From a checkpoint of a small transformer trained on Wikipedia.
Training: a variant of Adam for these matrices, 9741 steps.
Each number is 500 + 40 x the weight over its row's rms, rounded and kept within 0 to 999. Layers, rows and columns count from 0. Numbers have three digits each. The size before them is the row's rms in percent of the matrix's.

# layer 4 MLP down (transposed), 1792x448, rms 0.0419, rows 662-783, columns 0-55
093:547437575525575453469546433541543422491504530477440487452438518490488567478444583528520443478545494511505452473508477543513497495497561476398584557527460510479497548530
076:508456542523503513562528414484500474449459488518493470549543541538477571442547420481488429525574530462432539520507539520507566488506588620443567518520520542499491518451
095:497509518514469527450477472491494426465525525475445489457492499490494496503496543468434455501498535490470500466530488443519506507488483458493483513485400492534531489483
114:530512534452529521449493508523479518447540506492578526496505493539491528533510505506466442510435497468562453429514608528469390495485399461520483558507510522464460555497
090:424474544557508450428604498505550465481494513491485516508481482541534489530521497453434419533513459500550458548502495489500547521486490468546530542539534464481453535491
099:520492522462552482455534476458463505506488420518498549528477565414419483485440468555530485506497481510487423539483425518514483503488505519530552495497498507486505459447
095:522506485555486562529452499546564433467500517520520543503520449507484510504507477498487580484511569522446467427523527513537441498587398471454492569452548577455503486490
097:525554464452523522483516498559497522431560470435517552511437517526505443488541475501566441545483492461433538488487494478491539466523533514521413510552500530587521453509
086:465531528524489528562481461491487488520505472489484520498502463483494553527428483473481548507498476542512496392541436471450434531459522509453585520501534439429465556534
081:518440484509523555478525536527507539456537517515447484486487497487545499411582486410497473546366482429507500534547496496459471544496586594523495482509560499493476437478
112:496476474537522485484516517547549492490512448516517545475496517584459561509529493485466478464487447559425477547494531485552436483471453563474526469473544494508562509596
114:494525455513487486511459517437482450580503520474480509563550446522509565514510491559527463508442490463483558481442512485509524551582457531460525512477513464508559502549
101:503534503510505492440445557538522545502466534504482481469501523474449497511485522577518548535461464450465480501562494509487455551524437459493512477484548499581484469526
104:452520502477509497495491558464546518567531492496453485478452520478582491484517500490550550514470485508582483501478463473547534499447546460545523486570466502470448531495
103:487512481429501519416466500462437519520487552480535555523466539560533587502501517509532463513532473537460517503568562525475554483547508446499488527435457454539507531536
091:465486541476474528492517470517470561494524539464478432484494535518522597508539530483607489485463523447495493534462489506498439536494531514444457453524532402487537469517
088:475491512482477527491484497579495506499481490457505515553530536563484517470554441469428427526477510467519471527523548542465434482546508458569455499515515494452475419418
104:496451525487524522527526514500484508392454413512398521555438478574443491550516484494484476533567420452436519472593498541442513508516529452459501500411510491528489526502
082:559491504547488463496530490516501468507479530536442512514476529528453415512549474519492480466492489492479467543513488461504530525509518526466487568454487496556467529458
100:526492490469511520460518499453500437446508436522549501565474503524488492486483521437554529453579459477501448575498536546533531522504482466491468518420537477485454408408
131:512573547532544576554517480498513523502527447505473525499478518478489430561510506484492547474528513495561520569523558501517461451482488535526564491526494500525466493431
090:498445507491511559500427481580461459509515547537493527546536535480558527475503559407502478545459473538529560496549504475540504549444524491512472497531508456573528517506
102:430506534529509537534486424481512456524519491545521497558457522441422506552567513477446565498600449536540468530506475515480529495511472433485508556552476497418469490476
111:515554480503512416554527570479504445490500477455509505578496497521507476551509559485510431479503493450501437490458500512502455471499474401504566515521517464494559557446
098:536547452500573505491492473539492563500444493534500540570502449518526488468524474557496516477467526493532532592464472479434528488523515474476507430490485500547525484520
090:508458542432477521562449563456605488513581423497525426475516432496498516553489484579483512437484517471501501441564481489512475518511496486545510517505468516535529480559
108:500573484550449445487468524488462432481477451420483489556552513487494470549522512531491519473502487494511463499478511470437528608528525457429564529552508418499429498474
105:484530481488510504483489480504498538511517504483467501478463498491496499496501513531491527498492505477496476516489463490501527511543546521463491514485466531500519487500
091:450451446530444492487497544506477490511475479580550493541499517537419537522435481501469535506549483581481457517558479474485522502553515497526570479459517487497524550525
100:517555498543507486491532411512455525489495482465508505467497616478534498513552543483565435503552495536578522551563462519474516526514542507512525498572464490521452534492
082:460514500522531459514522467532598469516468535443526493560434416523531465451509502438433572524505505438506434567560559548491467465528474487560544485553437458542467538480
105:467576590582536445476466453501445462463460455398499487501472454514507438475454474471502522509419432498515522503503487500500548523459499507517518491524502551443474454569
095:501509532527478580443580544529515501497584483563553486479455438571503530474509538524506433430534427478527521548523526497486451558502462493519502481494505483495531540518
080:525518525447481549455489432529531498509475550524454491510516554530451496434546433530463458494502548464429515466513605453502499505468519554537462457507565482559493435427
080:569470520427493418436516445527474519513530517585528460528570525500457514474600441517382537526476505567549469481444525520536503478546542506493427500516552517448518478488
106:448501524465563486488516529457456442489441499480506581539463502466510500480491471540484415475563529554544548473531517543470577525567534541459515560568521541522466467523
087:487491537470527571546552485566507452461524548526478544509517520521524484491539523541558507597473538457457510491505547469504444505477578500506415452516581473565500418506
100:469488580547553464451482479545546478414570476552496486553544511510526489507537483506518550447456524521514572526462519460532479500466535452496488441459501508440527499445
097:490539481446446528491492501490570498474447485479474490526545550483490533513516505494511477513442515458506539539493581577473475552501566453516468511442606499481585430514
080:513522512488531411477577504504500491457428573464478471505448528548466521477514527589421469496535491511476431501479505540520482470525471519482541571480486457500464541519
089:449471500435519502565514478580456483550456563530441454535543530474553522474530443488484460435513473536495505520536475504391514418446502522516475556481534554533470511497
120:488584502532495465518464511465550552566455560498514430485537530436454508441522528500499436438482430549467443524466439489527559468504453440442557551540437536494544504519
109:528496476500546517538527451495515563489481526458542511480437490521512484502530506515530448514455305476507564485444519476494561550523501531521505472531492473450535600467
098:555514464532478463603512485470529508481507482470541457557495440507523494461525506467399502500523444489472474497465485534456421492481507493511543491474496466438473510435
092:594530519541518595545511567504510483481561555485474436549494506463484602450510522509512514467497476510455479409459486493452533474494535451478547512517459471478463569515
098:513488493481500500507498459553429449519519488492500486583443536506548458505495481422489464584474475539529443537487491550491533475419502545531503479500479413499444484522
101:505484602513434456410546536566533545529491475443473469533556525450506425506496490461447505527534476424571475478455524413461477553557530457483505477478531489473510477490
102:536471563464436511541507546471466480480404493536440515443555449458501552479477492473486500418505497513487486543469511511492492430487469501518475486499578553558492477537
121:488585467471437518473482478531498542566580432513499479479477424411511499517535456503489505521495440455484455419449487461481526502539547594512440519495501508456529535513
094:519456524508578548491487542481574501504450510523512485517514435476457497496561532508510515520545494532435493535523512518498524406445524545514508540496516484517508513497
085:467517524581542460516557549529483472519472483504464460479496558535546497493631544451518516514536454453510460525444538442563539453454530520477473498425548533436412489511
096:443515460467498524495456414546534486517452582558487508554505449507559467455553505541482484430462511484429403581536523515551514488552554553492527439524458536445424511521
097:530496486483459491541483450486460523446512535453511461539473603476522565479512466451551519515511595488481474484543481537490564561476552537536541519540486434457436518477
116:535489495447506477544593443512458516445421634480530504578523463513524500490551549449511472484481531510499464509501473511499505534532505487534525469424559543459609432480
103:455562494557466523543491518501490576510521510463515539539479554462583529528458512519472519491483436465481483508531496484472467496523503396542495504470401486494455502436
101:508472513521527566469506503505496548579492467454552514434482464451556583534477532470589536536473566554471516504489538482519432466431538456478527505614456429511588482474
113:520506488491512529514511469464529492456491547426512486573457511458423535549460485500544425509432535488575487435482464554473455484528515491516545525506427476541552492476
088:498544507477531567552492439468517515456531561463503509554472520477515478487505514562491443491501459531520413525508479503536515490471446495517481558489505529467459471531
100:491489392480506498509470495517479513431537471475460462483470457512505497525413488509483477522504523462453535503449523478460509517543510587466488525520543532614524484536
089:487493502530521541571433469475487469432482473506489505500466494542493537500586546474576503411445533430461554491475450517470477536426515557515522481517476483510503399472
112:475527479459472486453447453532419581494452512588561498509504481536477570478518485476557462432482547494472529550493499540542530527465519561524485507548523518472471442513
101:543538476492545518517504482535508508476507571495480507435497545563564429457557484480530473528485361449497420594518510534443481505467509435499451498467562503483537522524
091:481456430463495570521543544524489475495436583463458455563490455518532588432572450530494471457445497540460472551511555477499530504540511495447506569504489565582461537584
107:483528461599466502507501456454471506467430534535456513525496491479558494495523583431547500497499538571553500452523531453432490547512521546531554505459498459395431490530
133:477465493548521493513563500476435550509543550521464534483519541542508555534436540520527481465514522515572524458548561413432550521531455500486551600491477427558548523558
086:508557500560606476515511477496525505444425538568500495558463481525498483530539553507447436568507563505513475502512530456501568496518441435529443551498485468557486482530
102:527565526492508517481471503505535497564456491425587487517443466467518466505451458498495492479476446485420542517482514511491518482452580547550513512492556465514558479435
095:514487494514526424529484432474454508464529430558439498479511510448384428492505488532514564503509455460528439504491556446490504538508481521510444545556403494489464512582
107:452434481502500474545508460533500501550452517565515509509457493533477508422516451465441539493528496493533540546500517497493435448547491516412512509452501529469500482467
093:445496458461451424443484484544447512451517420510458443567514494576428520507515516472520468476551539499485499627477545551517555498494484507516535469521527502533502461574
090:489524508447503504481533487470491440553497593498483488468499503455505528462521493531424441486491490531457467445495454464480547468533534453491470453503505512460528492464
093:461523542469561502544499465521508555522524487478503479493516614481481531496484401535495497461527533492411506507469491507480558457565477486514391495473508514517426498483
099:514473429466512530510495479554490471466455515413528528535555520424506517463483528478487581519512459520518539574528507524475480445476489474571551553495457481493502596509
089:488482583518501509488523425430491535541552482449528517486427444522478548497461471492437523517502501441507526486546512529547529531434501549556529598464473538520519495508
099:512497551514481508518613496536449520518500551526499479482464537553522473536460551511546526525583466498477511461444398418478559439496510558560587534534400514560480540491
091:510530565504537503475508472548446392448501491546504608494481503521461430470497482551516443578496572423473512424499547532472531518586514517478519542496554481505468594489
111:516555468564546502509558500494466475510462494450471471445511515478485523520414536519508461492504479509534468597527487499496572481498555521540455475463504517544512509439
115:465497446442483586482534499515497473439547450442469528567490454418524541541492511558507560455520465439516492517573500527476498515552456426487466488492449465585568525498
103:492458496576527481520527430436536498507478499574476485521503484503545459471463513451520459478553418563560381495453536466519540491430437551487607485455491490460598544514
099:518554457518430426432499507490455554529428548552546485546531571444474540470601505477478485510476554469466482462418544475453530477460500571506462513512496492470510551424
100:517533552430491478438480486485461470485452479432546497568520449554566476468491508436461519455418546446528420563559515549542450562491507552479478521425555510559493453473
089:460554519522503469525494480483415481499511492527455488468468543505493477544518504496527561461484496532488472520488488491517527490463553535530521542445528520509482497480
093:530483501499443571487488494453509510513476547432490433522528452511547415444508484464553475534497457519457484539504469501453529437507483391482460540503552537499468460466
098:471484556513592500492487476456441431466533462431542560478567522558499480520481480489432504458542522504476509505538471452495539419538442511528572513488464345505561550512
104:527560529478534476536536552504544481503523443474481489594489485509472514514600545572508501500509480502414505504459506480532545515499428452463525469529434472516509552552
106:455474460609515479495448545526534473592573526511527498493457518529514552489582525475547505531459513533486540497493486496537505519492533535490531483521466461583512478531
104:503458481456493494490440496489473479477468469518493506501461497507469511469504481507498514536477481502497512472486539468481497532552482559462482499509465525516514516554
102:462469454505491509489485449469536438482559583534548504607528506492510480484443537468481514471497437555511470521412445481495560560492538512489594464543525504494471503432
087:546452500472501467507522474487496475555499405515569505529490545499570461512459453471494486440539502419529559445550506511549508467399565488498453469551543460515580563475
102:488504549498530495454488533403510454486499489520518473475483443411474479422540543503544493495489514466527511540481566493563482487503550535503496528513428519498372543483
112:503523532608484449549460523433528461458486527455524513538494473518470463447561486490477523502529445458587531504529429561499527507450524502528436494457591523428536560513
080:498518460451482524478468488433516463446497493476478444515436536513469523512500527480406529491516505497510517452485532523489495504435448475479461492461561639509478475542
098:512527486487498477517468527520461501534491485493594479501518528518479446499617460528421485460491501519504454605544514527495493514437530512459455577486511561493399464498
107:499505475488525504540558504434518486498540450483510500507432464522511555513420529495449514510511484453502458477487527462473498550476488481509531600446425453434476456445
084:473441509517512545535559459506474437507472535493483480529505537509523505485546419482505447447538532567564489487469454512499490493547532493511479489478537482530467464443
073:553470515471501517483573515521446490530507528523477444503534559452500492436550449441517479482516588497497517482551509507537531466516514487538452458513562521458485460488
103:535552527531532507541504495460531459424519558468555549467565556541544529489517536504461444534523496480485505568501507484426553446503475479523555535472492498525504553449
112:543522505490509444522508517533499477408447505484453510536526514523507445511463519491514433507443479533527493548414505503486507484486529529488400501456530547555583464426
084:478459521568484550504425474474543546435479516487571545510436500531474492517442512517555502501510523547484565438494456524538499513570486489506515497483545533418519445444
112:459512477433466507481490447538508429459476572435485516473483518474507538497513412517447441527531491500412553532542471512547509504540507505420532569495414537551504530518
085:525474440446460543468498432534532458485391483482379482518515510499554480508586527547430469509471541529476518445473460487526481499574527578478519512544549471510519498537
100:487479480472541459533506486438498490520429454540495525479510523542423461448523522500533477506533451461527526469493588519468468526533495472537391502455504477484528439553
110:521519479542477494504478560455435524481488510456532505406473507514527485501515486409481527493417478486472532403530526464458501574502491491516494572532468571559517498496
119:499487529446519535499461546462439501497572433503519484494548480533500564527494455495561443553529467490453520567552468552470488506472515435550518435497555540544520482491
104:504473501489454552499427503541478533430437507512546518531486503541484462587492511468489529508534456472555545502445429547444475524493422492525488435493485471523492482484
107:549493447514517535506540486478519573482506468443524514494409512490524516484491425435594448518451454463434532459522499579397448531547495507462482516498489466585452496472
087:477518481452524513527478483502470502544499477519535575436536480449502447477514499460541625526478443501473443526549566464505470458511495505470439430509505548493437506477
109:490546565531572462538489521381563496518486523495513519435482524514564550541484481536496502453434494518581536481574497531476504473523531540490504537532506444573510565501
114:490677539458526458462508397463458490426533516544463526494543498492430355518457480569483525532501420445509541568429465514455484520481482512485539495453521480526547516545
113:601463565511513581583471525562420437478508456454536527496479445514474484547478569496557510530531426555480522474447476459475457556494490515432505488513472470457527505490
090:508470463503468518490468527555509455526444541464490477511493544447475500474487459546508466484557510521491421567472520450409519399509532520508494544441482507491481505569
105:460468537518513534551572468446537556457517530450579493531521495549461521524517544473498476532562446525517497535532484518541493553449520602444501475500468495586493445435
093:455475485492519444494514454512442528509406456538479526547454451470529559544520510443537509445431467571550468534548542410504485447488489546484499524548510454500463485425
097:505490449499501485439406464518564483457474519551462492590523479459491476392537523486537511459521478458489507589451494434548570476464513414566588501475506457564465495493
109:572543537543499563563549523549463492511545402573497555473477432592574543494513446544482448464470494477461515517509468534459538577503534462516514509511527438475531541435
115:487499526480446473512473513485448496520548478532482483538518534566467493497535510497555498520461446523494503460487511410524542537484472509561585555458511467530467484453
082:468485504500559423536530501490513511401471470515422527546514473524440507468528462479463432477468472415572484498508438534577497519531516481430463458539526506566490538437
093:456511565515482488484589482540451593478509454502465550538506466462472479512503525525501496490509556526500481521538512458549510542496488476446553483527516460514523560548
098:503505467509517493545507492450501482492470438467486513517459527487510485512509502488505512493472516482485482506487514512488486552536504524487521510478456535488489475483
118:507551451502518496513466516488429474550553458501476561507436480535504519512492485489415493538440459479454521505435530444480456535513536482454496449511429558488435480491
080:494451559486523544556509446534473504482465541454456454474465489517464518437604460500425446434501535484479451509438432517520495471517554470496441461497582538429496509418
106:428518484563441512467483473598486499442509469543487525491476530538503533559497525516476527542501523530509547497509495431532435455483509468493476511486496474566485496437
# layer 4 MLP up, 1792x448, rms 0.0458, rows 663-784, columns 0-55
081:480476466521551428428529528494501442520440487560518511501510477528496501472415519494490518574505503545521509501487523541475466531389541541523451498471569416523525502615
101:554551477486586500509459466469469434473505484511464483438457481524480413472404466561491559509542531548505497516443512531522526481493432543449558473505484454529507523570
109:530562485439473501479551446523571493472518398504508479459396464504481472599497553488503487457528500459519498544373552451515511539547522497536493472443448541525497457482
096:554398468408446522519495558452524521512473523445560550528496429495574536526523447530535507479471561546387556448591515517535501440526527465443442462444515585471572466497
098:537464429430524508574471536447493480553563466496557531500561582483481581447507513542563541520577471496509560466503520432548526475495571567560412455439481512529489523515
098:508484413508523500556393545451542478450425552477491474514480456512550487393449479451483475514534487597492531552468535558429512511514517582548462387489486496543493556448
093:510436500504519522503423469574577509509490508500559545497493489533467427578502556468551501543513509496451509499441492514465449549472413495466500426584443593494528467445
094:437456426437445503434532491468494504546473452551550512483528571488450493422486562503508452481521533531469437448463490466465487507481450473429557519545448542434464400513
091:473542443410564535544462537509564515520557504481491504456489554525483432523480537555537535454473493534483509528583463471493469529479461503526550460474505499571488461547
103:484514568528498492451549470571502553540484483453481492498444494566502541581467469501499498533468489465523529377450480485453514510535484523431535482480524539385553506513
105:439532490500473544557526499500482548520546427510582550539496396622485528574423481483488559474511516452508517501410480512491515497554421460470545501486578461474535415482
102:515578527522495475543454545574488551541588490459549498482556448466501446440491411484493484502480476475528426527471524540539515439495486511604506426524557603441525514481
108:535470484498469458468521516513445547491524481510512506480525486485445415527514428516496515551517488458566479466519529528533459430568563511551414498425541549545510486506
106:618591469423501494581513542530605466507542462483511478508514533507472500497483418556494505480530433533468542489455501494574534479538550492445565439443522580493499488524
092:554438420482495545512445596506464571539454498501534482487542458469489508482479446514556573576483555555483469525541476570490466479481528477548563504509576527539511489455
087:445515439529497489498510462511490521481524487551519587535528486537455501495451459576535562560514530530490476509513430460535538525500451501537501458454567487548518497492
105:515524458464463492505508509530531519471444492519624587500488495523583546495441534441493535540507487459563514519518567531456464487528506481545453493514494461445542510407
082:479488497544460491559437523547540551453487517505535481486544457445500496515468466462551559470569508508492512427462474481493451555453415533507550420464441468488548512473
100:491514471481446481505534483569524548523515535523586547509486522460539491555445495555482566493500509470407495483509455534492474508482501540478523456488594537507527436415
131:505447519473547468451517503469507538502499428534481500510425474475540497508467491574468552439504532512513531503520405506476507602484502534537447499427530527551532505498
094:548445489425475404469480526481486541483463475533484440466551479478527496532542473579503546460551592455472515500516535492515463525508550445511541538459514508529507497544
100:496471454539389465485473531532449440536503531466461530464522559561497520425481466568480617551459516518522572488554532532506604494521485542516491467496541570527475545491
111:579523503490553481518477509432497481537452488488546514493541468502491525448461482540544510439541420507459482502528489449465467448415517477442441580441420579525494439508
103:441454511491460578467521539462500557448511444498457537469474463448476527517522546489481523445483517542455517450486515503441505488460450576518462497503462571497544476578
089:465502448520497431467460475476450455483475526453515488518500557524563504503468471433529528505513430452501514502538499516487491483529442614514492521515492500490450496491
101:484592510485532474472427483538456578463433532518437572504462503449488455422478452463482539545509473554439505513579482526517474540513525499505415524496513486492478587562
135:545473445496467486446420517545556537406536416448474509494454502431491458520510591495508559530431527489439519477451483535499486503541483534440510498518476636563543475560
096:522513426524552463497519480535495527439483475511451542484460477529547528509522496494501506444495563452515496505502476487499464524482429480464561506538483533533576519470
095:495527466529524461494555519501524451528549423539510522503493492515429478490534495483480553503513447494538475403492481531527482558514445458414523487491487573489468502434
088:515467437493544461478429528503491399590545473508452567492496583491429554529483505505552537502528527465554466458472524458494497527478480477488532423494543471477511488491
103:496489562473488537438472462565518546534439514442498502483405531521518530465488537471593476550507520549504502496503487524495461484539460494574548464476490508557554438518
100:549507602463457482525535521593443474519539492436503518481517477551521536477520497590523524526480537493480447506589454600505553469517492496472499507518583605486512462502
089:531586455462519460544480511581468487492605541485538503501558533487522480445448501492466542531483512524414549511513502533525507496594454576526462408540501528466500492549
083:419502487546518553557455513530503489502493443508498497443493504474490519601399512510615529470513459470492502466552497498525468539434511563534530535514563533585459499492
107:518502531436534532504535529478545383574587480420466547473475463511554471556503504529486578459442530458530588470563523532583496509490565548534468566532575536507518519523
093:507547583451559491515482516538561452456576495497514522501444477568475425512523548505473535515516532495465500481512452494407507427527445471499497509537468477464546479488
099:498456473472533499536509503468511506538591452373459500488423512497521464499414423503537543536436588524472489459479504515514475463553580516582466532525484567476517523459
099:476513573522542409495529475530572511554546558503556436468534462427518459429534450561478498503483528518565522454481495500497484492495515535484451474491471560453487506550
088:461435516555497492505465496512475473476494459479526560450446506515496505436456530485517542592559530498510517429510512506484476536526423502478503511503471444478480494495
091:479550517490503483477514545475564472545568455499517498466465447462470513521517490552507456506505563450472499478476521474574558544565467548508526414475497497488493534525
115:452467539491496430505484520547494559475552503489505457497536436523536495433488473471491483437492495566429495508471468533530519524471533522415506455412481512451566479489
111:554482457522504462467390476452444449484546533475506454490528419544431470499460432506476538580462460481453581497416454434481476577570521565543465517435488473544548482515
097:568458501512488504529489483463503542503458560492562509517415535526536560552443456567552560509549505505527580463528481555557501509536478497455547444527398483548525446465
098:500513490492458506585498466463450514474500493436602550485524437483579494540460548529539522455485495533490454560523560564489413534476407500492487508564493508511495465485
100:470485451490537526515529476533462509553481472530523461488478546469492447482469522509462487451495487546461436523487513557442468549493481500561568526493535509512515528501
099:506527469516514479536499490457485477508535519479511471473457431470537498540466505499468548437522461507488494486493532496594459569548435484470484417548433522472533490554
100:497527486533437494420517471581573480503536437491474476511512444516517521582522545561492456529463626501570484530439494458505523517561487494446565469528561541482576460388
111:458512485478451439481461526507430534456538536457498493503489531530568544559480490517475552527442552547503509538518557513566464536508504496460501434571503472514486470472
098:591512498471485501487438507390546502589528451466507507465466467486464476498505527509573515500459571515463498419506400461477457503484451474492484501503484479507516485472
093:562484541519509395507526546515523496572529528530520540510460452525522500423493521503523523521480471528478537455477448485478463492514555527480478489467514451480513473491
091:467470510450507516529499517564449585522472513537578513503449459521571438547532521506471527499458484481561461519535423524431486495400409480440505503475534499460565448543
100:469482569464516457457496469430487470442492382485507495486385425504437462527484541510474517471560524510520540574444485455491533503559528556505497452548496519480485508487
109:474516489509466553573474439469452534475534503490512478443480490478487481483463517496599442520519545586540469468518511534540546509471540540532503474487522562441525469464
099:502538453464558494530471536499478592431475567466475505492491549453595527469509459436502538547530450571498544456533457512492557485555482551447513428450490507506536520404
100:467496581507567519492468475531479413438505451525520533538473483547525493463509461486489450471524435511448479493446453520554462503490449545525511486481496565486502495507
113:514423525515483510442468465482454505521490506483548503514489499544481512489496520492478514529451541525450453501448386470479528509543475548474587499471460552488500446456
086:436474489498491436487517514530505576455497449468533529515500543397508532522454434474504536429494505581414477468531488420548597519430481507517492485486537584506547498506
103:527424480447496411436495564491476537499514436493502491522538538545497549475528514520438499515438516522524435518447426530529490464470502489513513493479442482516505477608
092:519533496435505518454443561469526437533522519467433472412532553569426460488418546430514530512555548557518568509527443469491515563493488568514487488526546490520476520533
103:576462543474538509488485522571484516481510497409488505481526509472575476549503560473517539497408513467505520392557436475499548527483501417402500528469476562494577513499
098:506513548510468476568491505587520526569476485549534515460546424477534479527412449497540501448506493514461527469514506490601524508517472519475477523488642542510529492434
093:531457481480481528443478502468485515488497559568503501420470492547464498486443500495527512521583482477533568468437512458543546555521467485505468388465491523522511456501
106:494509438508496564475536501501498537576552500494521539533436509532585494449444472547498578493525443484567557546513454494600586550539499496517468478435485549509528486503
118:509543509534488548533509523496519441500581568464484500424503451485511432471465526476495535538503569612411483550491517504493542506476487492465536513510487530582533453516
092:531491498538432531550478542526454558507457511471514515520477512525500595533460500545579491464496510461477511459516515548510557565513457428515550390454490543489470491442
107:462577572524460489463572597460493489467559470475467509417490510501490419533506514603544523485428498531551492487404468508485526522469426472503515534445485506483494531469
102:587495472387514446459528488576506504488460504479511519533487498505465512483490546560467485455432518514446470542514502494594442475542535455498528503555578485483525474477
108:468486485398500554507478477562568439482571402466466509481431488494585426532507519512520472545467509493515500444469468492516482456493541491465514494517556435401549418518
102:519399556505524496501448520583547456519525495374421483480461517510506419487444493441550521523454536572469526462437484451509474517560433480369526514514556506449505496507
088:500452463435523487477519400494519524485466455508567520520477462560509442532491489520568515491466549497518460517434534498459477472472473462510449531420510534456581495482
092:456475486506455459465514500431539458442556502483513519515472533467538535524553522530486537509419481477503497518488496595472548537565478466463536533467462449502569493581
098:452613411507499524505457482462500503470494466540496516529438586529512503544490443513511497501551527510505529516446528490498542468472516451491530481472498501528518454507
093:477485566480510526493494476477490549529522544445500502493463472449486487531507521537521524476478481512566494519492546474466437560538559491469513498453512474493512490575
097:452537521560566565480529475570521488541449537533567476483437464625454481513481420541504504495467477506436550494469488543452580565475453520509530502494502538487475520547
095:527502526476538448501438540492484506526482476479548509537511559477507529519505532449539536454496484559409489487550462486481483480416496450437518450485499451498520490472
102:541550504481527458519481483499488513533475498497505624541473466455499528575411496526536500515509549468474502447499522467575499614493498453441507432523510493480484461448
108:531429521442515439437485510446462362478508451515526587481550501534504462493471591545487501450488540524537519435527505488471514503519496482516466499553470498535547514552
099:467480502483518504489450513551509488595533499521545499453489446522540472448480502508484568485469492494527516565586533478467482494436469516542504513519538558452534496472
102:503459502477522516566494505492586565545498466345524495523501509620491521540444467553480491426377444537402521530517440563477569532443498513450556483457484503533529444535
101:512490520449460493459532532445447605591518522458486523463442492494481530476523455528461554573547535504469514437552453503521492530572436499546454514509483564501566520420
103:552442487518480502479468460528500485487456335474522516496499429471558574502512489501551517465524490501481504508500514543452445515576513539436471493523526549446542454500
093:485456466483498540521507466571502524493463458530477488509529562476506498630456520469586483468458521540457514478555539584453545517532482531525508488456463569481564491543
101:496476474489489478524405558535577410483539482477436527478508539511536510502494535464519482474506435501410498484484519489508529491523534505509559445457513544515476505529
094:482510539496558465466454508487539491533505545442486500447409521580545496422453518498500467482473565478549538468462509548487539441565541524495507517492572479497519471427
107:429520488435414472478511518478453444499510512514485537466572520417467534490501493551547558573415507580503509471495475464539450475452456485518496488531525438451471436481
128:545524479438483535496482472506483463446535464438437511481453470476526511440512540485522505495471462491471496566434523478487457499540511531472524537490465520557514500546
101:480543427551379553487478504535460551544536543428544606496477523460570580568456461491472510509469510516505521468508563511555491528512481478505482464493471560500534527508
096:496515481462575532506448446482576539520463558512532501475559499503469515456476442543543466507544513540472561471469524471450484479472421509580487485525489478577505436534
099:554480505430531476489511487531469521532483451423531479483532552444472526560519497477563512509503586515500508483506433538461484478497506598535505498506517561510506515504
113:551449528513428497440486481509509425392498419452612475446477458512505504527495559491525462505574556476507516488436457514522531512553505532476460486474499432478543525489
092:432523459551511453517470564491552488468507562538524487451454489535549513489482606553488527537492476574536504513588510597471487521456521472523570474513526488471489447519
102:494478474525438539507521463597541542485491434484538611511482417497535453513515558481460495515499454477515478475478488448525480529465420500504508560503453487456537471515
105:551450463449508439508508505541538501510487477483478439491440464506474482532490545529505472496446517468507545480502541559467565481537546570482474474550543541487516490532
077:468532497517473437505455497512501491477502511607539552518586480535496437459478544441527547479468454484526508474483440431444552566553446527466502496520449480474575513501
078:428553533469572466472438522477511509475470559512589438499432429514520454469486550415564501540506488570528493441519515503413519534468470437501477495522531483425490466503
105:493391403418501537522393535408529534601469468525522503430492480518499556530527541519514496517516502527390553545480540491496501432582451496512447494510560537517512452555
116:486482522496536539482502545453520518508430379465510517506432546566485432501472518511565530421464471555369442562558437491509517497450465490488508551566506549519477504483
094:517554501479525440467445432499476463517487562510526538489426563491443490476451486561505516593559467609449546473559532519519581562605522469545563467507470526524519508542
108:512554467421508393458497459483483494522531429498642465539471468503533538497505519484513480492574516513555524544540522433591443507520495458456479506461457502480499489484
091:550549440530569466433455496485497451590464480456466465468421540428463515452492523508488513443483464544459538485496461444574533507496549529510490499469495588408506450493
105:534479551527530517530508542454509477451551521509491521405445534560451562485509539551443514518490489552500502551502476526482532558499503454457605521568498478470522483472
107:461533493488465527393497507496548472511540400438465457488433499457494495515514479525522497438503572447475547424516503496524485490577544508489494488555526584525472509593
110:518578500428608475548434496565469535540464454429532506475500536481504489509466456504490499482406497475404465446540449510560495532469555508504475551489492576482522485521
102:487564479489452536478514528516523460521447470441509512481536483517486500483563465534521546534438533450512529485547499493513586501527530587427496517516515550449538495541
103:547404512539519450533577483503483549498496456467508486550483538599488574506498504460515435515476525473456499487468474579451509496552537554555564389549572430504489452448
093:518484531514470487433460467494508483479572479464499536474462498434503505563512503509549551514499540542525497436485510482472446533497456483492520465601475441444498501547
101:544515507484509489491515528450542497473501545476553581485461490466528500455517493458484515514471486526442489553567471444555473538513513542471427484510498494487475504531
113:508519479514466449516464479522521528535540580417568598466523554490604499494432451459514545525483474510564544548525495500597521527497481531428497466551581501446504517491
108:440535451464551476503519501510464498485522483470557495543458513546451444524457458511455491433448532467451505525501487513453536583437533528556513528506492555538516443496
084:520553508554501441522538513445472418460570487512499537497484467517487458531511549444489460543494435441487484452532459535574585559531428510529477520552508497537486507494
098:438454486455472467499433530454450517500467505466497534470510537464482503486399420461501497538479524550489554465554488426493530505442481484457441472509429552521436537531
092:574517426406493507493499444430515463524591559529492516498524534436495506526524459560571503490544543532530521437506503517479480506575482498474476358442449574501536564500
101:532477442492515545497458510462439560477549512527480525503475458450529475525449493521490529499524481522449562497576472549522536522483541509522447591507455474548513417517
107:499503492478556449558521475540477522504467494479535515499514514478446559522504462526477517426476467502413484504628469485496419480489535509411535450487495524448496423540
107:544500495511410480473431500514478513521452532470481558529556522568445555444509456539475579559545476457540558497517488563494506550556506488482423473471543499435468507502
083:551560439537503489539449496505498575513473488542516476505489551486508527542496513481520548419441472487498543498469524557459541509438473496459570471407497531513519508458
097:514489456446450497570472491514511537504592451485456479460516549533526505459540525509520506495481522487504474450464428530463445495559517570485487503496526494474527466461
124:477574451479512470480509485549494518469523455451500508495411471485480431499500522469544543508491474535517512497440540527553433597533480578529478481496515580464582487482
116:584576523496559520551522533496490449494571545532472494451468514478475422456540553512475524511518461464537508514545435531539442512480512536496492499468469607461493482527
083:563526489526492409414447465440497541492487451479521610474464491506444450537436491503482515527549535493496497496475479587566552633492460424498502478549523550521457548520
105:461573460488472515555518464536540505481493481520535525469472490568494602526492480631468571454504494500488519499535532491553527498547470523458594479450507489481492471458
092:497539530542567513526485529547531483517550502572455539468511456508490452459450441490453527508538514544454519445484425499610511521502488499475477458428518479494521495501